Part of a small language model's weights: rotary positions.
Each number is 128 + 32 x the weight over its row's rms, rounded and kept within 0 to 255. Layers, rows and columns count from 0. The size above them is the row's rms in percent of the matrix's.

# layer 5 attention value, 96x64, rms 0.288, rows 0-48, columns 0-63
size [112 107  91  93 103 111 105 106 109 102 116  98 104  99 100  94 108 112 120  96 122  99 110 109  94  90 108  91  97 111 107 107 106 107  96 116 101  93  96 103 101  99  94 101  93 110  93  96  85]
[[131 136 107 130 138 137 112 108 131 133 101 185  77  77 163  96 109 137 139  73  83 137 160 148 169 106 183 174  86 154 147  95 167  76 175 153  99 111 213 143 136 165 189  96 109 153 174 149 121 114 104 131 175 113  87 131  86 137 102  98 121 136 137 108]
 [178  81 120 111 135 175 151  93 142 131 143 112  87  98 112  88 145 167 143  98 154 134  96  85  76 204  94 141 116 115 170 129 132 131 139 111 169 163 129  34 138 171 142 104 121 124 156 179 173 120 128 102 122 151 135 174  49 130  82 119 127 153 126 110]
 [ 81 122 177 129  89 143  99 122 107  98 143 122  65 160  77 166 116 142 121 123 162 158 170  88 135 102 143 156 123  22 124  83 111 127 120 162 155 114 102  95 118  87 124  96 167 167 112 138  99 151 100 192  97 151 139  95 183 157 154 116 152 119 141 174]
 [132 130 122 116 129 157 103 150 170  95 136 156 112 104 155 122 161 118 146   5 152  94 118  90 118  60 133 145 144 109 140 140 184 150 203 142 122  95 115 128 157 120 125 157 153 110 114 145 121  65 129 125 103 121 130 148 115 163 125  65 192 131 141 189]
 [ 99 112 144  75 179 100 104 113 135 160 159  98 133 110 107  95  96 104 117 143 144 140 106 101 136 151 146 103 216 103  86 109 122 113 119 122 164  68 121 160 172  97  90 129 115 200 129  75 121 178 155 156 146  94 165 151 118 115 121 164 205  80 152 115]
 [120 177  99 155 118 162 173 133 188 101  96 199 189 153 173  92 135 104 120  92 145 107 143  84 116 170 149 149 131 114 150 182  98 151 108 120 106  83 114  84  99 105 104 110 140 133 103  81 113 117 114 148 141 153  86 120 132  75  68 162 103 119 197 146]
 [101 169 125  86 147 133 199 165  85 130 179 155 103 162  81 177 118 148  94  87  84 178 117 102 102 123 112 163 172 145 127 175 101 186 123 112  91 132 138 145  94 123  83 129 110 116 107  87 117  98 142 154 163 101 115  80 119 122 162 116 117 153 115  43]
 [167 115 122  62  90 110 147 104 145  89 170 124 199 160 147 130  87  98  81 145  92 122 131 155 156 145 174 202 162 149 101 106  96 119 126  90  97 137 132 127 146 119 151 157 120 170 171  94 121 126 158 179  90 142 148  71 154 135  79  88 163  76 130 148]
 [ 99 141 157 171 144 101 129  99 105 186 138  81 130 156 114 156 169 128 110  93 174 144 166 105 127  75 122 109 159 134 153  59  73 134  57 119 122 201 129 177 138 140 134 145 145  96 132 152 143 137 140 127 121  56  81 179 118 177 115 157 134 124 108  82]
 [121 118 177 119 127 114 145 146 142  82 105 141  96 142  67 141 174 174 215 110 155 109  82 120 134 132 114  88 183 106 140 167  96 100 135 107 179 118 200  95 122 130  78  95 175 130 102  94  74 136 154 134 113 172 148 149 125 129  78  87 101 120 147 149]
 [ 97  55 153 170 143 110  99 115 124 128 144 137 147  97  80  99 136  59 101 117  90 109 148 130 104 198 134 128  96 144 162 147  94 149 127 136 167  94 170 159 141  84  96 110 142  84 124 159 164 173  99 158 121 172 135 162  95 120  89 106 107  78 172 193]
 [128 144 146 119 188 124 107 138 161 133  55 135 151 162 103  84  92 130 149  81 145 109 121 172 134  98 149 182 130 109 147 144 146 123 178 145 171 118 167 117 112 146 117 104 145 144  63 155  87 123 171 118 138  48 108 176 115 108 189 142  63 135  82 159]
 [134 127 139 143  59 159 164 157 146 113  75  88 146 150 183  61 224 109 142 173 100  99 114  72 168 107 125 144 161 183 101 153 107  95 142 176 146 156 145 184 126 139 113 124  90 103 132 109 152 108 127 140 132 122 122 103 128  71 126 117 135 101  86 114]
 [ 55 151 174  91  82 111 122 107  83 132 137 165 119 116 158 148 113 114 133 195  65  70 162  99 123 128  92 154 119  59 166 137 174 100 119 157  91 125 143 118 137 161 117 158 145 113 137 140 135 150  97 117 127 134 107  88  81 127 172 178 171 144 176  79]
 [140  91 101 155 118 139  60 128 126  74 136 134  29 162 115 168 229 142 174 154 103 147 155 121 116 101 149 109  93 153 124  87 143 108 134 149 130 167  74 179 123 155 132 130 133 140 108 101 120 115 120 138 127 126 214 116 135 103 166 100 120 123 144 146]
 [114  54 130 148 134 116 158 132 151 108 146  92 120 145 170 139 105 125 116 130 160 152 161  93 126  55 139 177 133  43 103 130 135 156 147 121 191 183 127 123  60 150  92 144 190 131 128 179 106 106 164 150 112  95 101 142  59 116 111 153 101 130 117 108]
 [121  83 102 138 190 123 143 141 144  70 127 126 137 115 154 148 142  86 144  78 110 200  81 148 137 130 135 105 189 119 100 111 153  96 144 157  83 153 146 173  95 122 121  97 166 151  60 137 154 130 115 144 157  97 114 154  70 165 177 139 105  92 137  53]
 [100  46 112 168 107 106 118  97 182 129 155  88  72 141 143 165 117 145 138 114 123 195 122 129 147 121 132 154 109 134 113  60 169 153 138 158  84 153  66 158  86 156 101 171 179 158 156 135 138 159 100 139 157 151 110 112 111 106 191 159 103  99 118  96]
 [131 134 143  81  53 111 121 128 139  90 130 145 129 120 105 115 100  73  92 192 166 174 140  93 165  89 174 133  87 120 129 139 134 151 158 122 151 163 157  96 149 129 158 138 155 129 211 176 104  94 134 149  58 179 115  80 106 130  82 136 120 148 156 158]
 [ 79 128 121 127 137 122 144  72 144 155 191 129  81  99 147 142 115  61 107 150 174 119 104 134 105  99 169  77 144 148 103 178 115  87 165 100 101 115 142 187 105 115 127 167 180 114  98 201 144 115 101 122 115 112 142 131 173  71  83  91 166 149 154 140]
 [192 157 123 172 109  69  87 112 150  62 171 139 140 132 156 150 137 156 125 138 149  96 178 111 142  69  79 151 104 143 109 145 104  92 144 167 143 141 175 100 121 108 124  91 122  99  86  88 111 145 113  84 131  75 160 124 148 148 143 182 169 185 180 134]
 [110 105 108 159 181 157 144  96 130 180 154  76  64 103 166 110  86 120 146 189 156 147 159 113  77 115 122 109  91 133  94 162 135 110  92 139 133 106 145 127  80 100 201 190 116 137 166 103 149 152 138 164 143 138 126 173 116  96  84 107 112  58 135 128]
 [ 97 107 123 105 143 170 156 121 128 137 152 151  96 142 157 135 131 193 192 144 104 116 100 114  99 102 124 159  61 109 135 141 177  96 105 101 135 115 174  87 133 186 118 139  90 167 156  68  84  96 128 196 154 121 129 117  80 154 175 159  87 124  78  98]
 [103 140 125 134  94 168 150 129 172 112 130 167 125 148 213 106 178 164 131 112  65 115 128 150 113 114 112  69 123 104 134 113 107  81  93 122  93 108  99 152 139 138 122 107 122 113 131 111 198 184 153 153 150 167  85  81  95  68 114 177 159  75 130 164]
 [177 110  96 138 118 123 110 172  88 101 172 101  66  63  99 159 142 119 181 147 113  97 144  95 142 177  80 118 116 108 122 150 156 126 189  94 118 163 109 125 121 186  97 140 179 132 122 172 107  96 113  68 144 164 158 129 108 167 123 119 173 141 189 119]
 [156 152  73 107 131 144 135 144 179 162 124 141 117 121  97  59  76 171 123 124 139 190  81  92 134 177 106 168  62 173  97 154 100 131 114 139 145 120 157  95 138 138  67 110 118 158 104 110 159 131 135 180 180 124 170 137 112 139 101 168 117  75 166 101]
 [158  94 186 132 131 123 135 103  91 138 153 119  98 167 149 136 101  87 115 126  77  72 104 149  96 142 195 166 134 122  84 175  61 100 118 175 159 106 158 120 149  87 138 130 111 120  44 176 137 159 108 156 138 138 114 103 139  74 157  99 153  96  88 110]
 [148  87 133 121  85 130 130 140 143 129 184 132 182 103 127 143 136 121  47 120 184 141  71 119 122 128 193 138  60 126 116 100 113 152 108 103 206 114 101 137 135  85 100 146  99 162 133 119 122 118  59 160 120 116 192 182 150 155 120 105  95 141 153 115]
 [155 113  79 151  92 164 121 161 122 168  85 139  60 108 118 172 132 141 101 134 171 137 135 139 167 174 111 139 110 123  66 120 110 147 106 181 121 135 131  78 137 233  72  95 107 121  98 132 176 164 144 144 108 127 103 149 145  91 112 128 144 161 186 111]
 [144 164 117 121 127  93 180 113 133 123 168 148 119  93  59  87  90 155 155 113 121 100  87  58 112 159 171 119 149 165 165 126 130 134 106 104 115 111 122 103 150  84 135 197 144 191 151 122 125 137 107  96 169 141 140 205 129  49 102 141  96 109 150 114]
 [135 141 132 150 202 147 100  95 126 125 147 108 158 129 153 154 118  99 194 166 131 137 142 110 129 191 130 125 118 116 145 132 107  67  68 102 133 102 104  76 161 141 135 108 113 152 119  83  82  73 101 113 184 189 147 133 152 206  74 150  95 116 150 126]
 [142  91 159 168 101 134 142 152 120 142 121  84 131  48 159 133 148 165  89 154 173 131 133 150 150  91  53 100  97 144 155 131 175  81 185 117 136  77 136 170  85 105 105  65 123 146 120 154 125 183  95  84 163 112 105 155 123 171 137 130 110 165 114 151]
 [153 167 120 149  63 111 100 105  87 155 133 139 140  95 145 176 110 153 108  98  94 157 115 150  90 141 170  73 149 114 162  91 156 127 102 151  97  85  96 123  89 182 179 130 199 158  98 151 138 161 133 165 145 116 163 139 120 171  87 116 123  60  99  78]
 [181  86 164  97 125  72  94 126 151 135 109 159 143 109 165 102 179 198 106 118 133 101 118  99  63 144 131  83  98 102 113 163 163 123  55 107 124 117 116  94 119  90 171 142 173 129 126 179 142 139  82 149 118 139 113 118 137 168 135 114 133 126 218 143]
 [149 144 110 125 105 158 120 197 117 151 110 136 184 110 212  80 159 125  70 175 140 161 123 108 145 101 122 152 142 130 154 106 115 153 130 129 160 115  87 149 100 180 163 133 123 147 118  78 181 132  51 142 140 134  96  75  72  91  96 164  93 134 138 111]
 [139 134 140 176 139 107 149 112 100 170 115 142 138 164 141 185  96  68 181 142 129  87  66  96 143 123 168 146 108 160  92 110 131 115 108 121  58  81 141 162 104 122 144  85 151  87 175 158 185 142 158 141 133  66 177 112  62 125 127 143  90 131 120 150]
 [ 80 161 146 123 130 103 147 130 195  97 137 144 100 108 137  54 140 146 111 119 178 129 171 108 125 121 160 190  79 114  70 131 113  89  94 160 161 116 160  93 135  79 100 137 136  91 167 104 179  65 138 188 113 107 162 160 118 129 111 107 121 122 182 151]
 [103 166 107 165  98 173 134 149 100 135  62 135 116 127 176 148 152 118 110 180 177 118 117 131 110  82 207 101 140  81 116 149 136 108 129  69 140 136 136 171 164 132 132  66  68 156 111 163 159 120 108 147 122 109 118  71 176 172 133  92  92 102 141 161]
 [144 139 105 198 164 117 112 138 143 181 135 112 121 169 101 133 138 101 185 137 115 121 164 143 145 154  69  87  99  55  97 126 151 230 109  95 118 182  91 109 143 130  89 176 124 145 151 142 137 133 137 131  92 115  84  92 108 125  84 111 135  83 157 146]
 [115 156  98 152 131 159 140 110 101 109  83  85 127 112 125 167 106 149 124 133 149 126 128 149 139 161 118 139  82 134 125 209 160 141 172 112 107 146 107 180 144 131  98  97 133  99 126 158 133 173 172 117 157 164 131 145  95  93  16  74  79 122  79 177]
 [ 91  71 108 134 150 132 108 152  85 112 192  58 156 141 128  81 127 132 151  75 117 203  95 133 169 158 126  97 205 124 119 190 123 104 147 145  79 130 124 144 110 123 122 119 165 135  91 123 124 109 135  92 132 192 107 140 162 155  98 171 120  90 160 108]
 [117  91 130 144 145 122 196 142 175  85 125 137 151 123 149 168 119 199 152 107 154 113 119  66 122 130 161 137  93 174 106 123 124 163 120  59 124 153  91 136  71  87  90 163 135 120 180  87  91 152 109 170 200 108 148 128 120 118 103 149  67 118 107 138]
 [168 103 151 133 131 209 106 168 173 136 119  65 101 150 136 175  81 142 112 117 153 126 181 107  65 155 107 133  77 183 132 165  47 112 122 148 131 144  84 134 107 149 130 119 140 126  76 142 118 152 176 148 141 128 132  92 148 131 159  62  94 119 109 122]
 [124  83 115 109 135 145  98  77 151 191 107 174 153 132 162  98 142  95  72 111 153  95 177  87 123 115 104 153 155  80 215 140 140 109  89 118 128  96 156 112 199 116 144 105 147  89 101 134 182 139 169  87 153 136  95 154 158  78 101 148 129 121 114 139]
 [145 155 146 130 173 117 136 113 158 109  93 145  79 154  74 148  46 164  77 139 208  84 109 180 174 116 108 140 160 107 104 128  97  95 142 145  93 126 168  95  86 117 115 126 128 115 169 146 122 150 128 179 162 137 118  96 180 148  67 134 124 135 114  79]
 [152 118 128 167 101  94 104 151 153 132 115 101 118 170 111 127  94 107 160 134  58  86 127 163 107 205  69 123 156  66 127 114 135 148 157  92 153 123 116 177 145 115  99 104 139 140 183  73 176 138  86 140 113 107 175 171 205 142  94 152 137 135 116 113]
 [102 140 185 157 133 129 159 123 159 179  43  91 154 177  84 118 117 108 110 152 111 165  72 132  84 150  93 149 168  93 102 152 141 130 180 151  82 141 147 142 109  81 157 131 160 150 158  83  90 130 121 145  51 121  76 146 112  85 115 133 124 123 150 138]
 [139 109 148 155 172  81 139  97 135 227 137 105 153 126 170 129 119 153 136 139 144 158 139 108  80  89 184 114 113 135  95 158 106  79 103 114 170 124 118 118 135 137 161  81  38  92 137 124  92 105 137  80  82 139 129 102 150 175 136  97 158 152 178 123]
 [150 128 111  89 119 140  85 137 150 109 164 153 143 133  54 112 142 141 112 130 145 149 111 110  81  54 128 157 104 189 147 157 177 147 149 133 180  80  76 125 174 127 181 133 126 160  91 153 110  82 140 124 108 152 152  93 145  46  99 169 115 130 157  90]]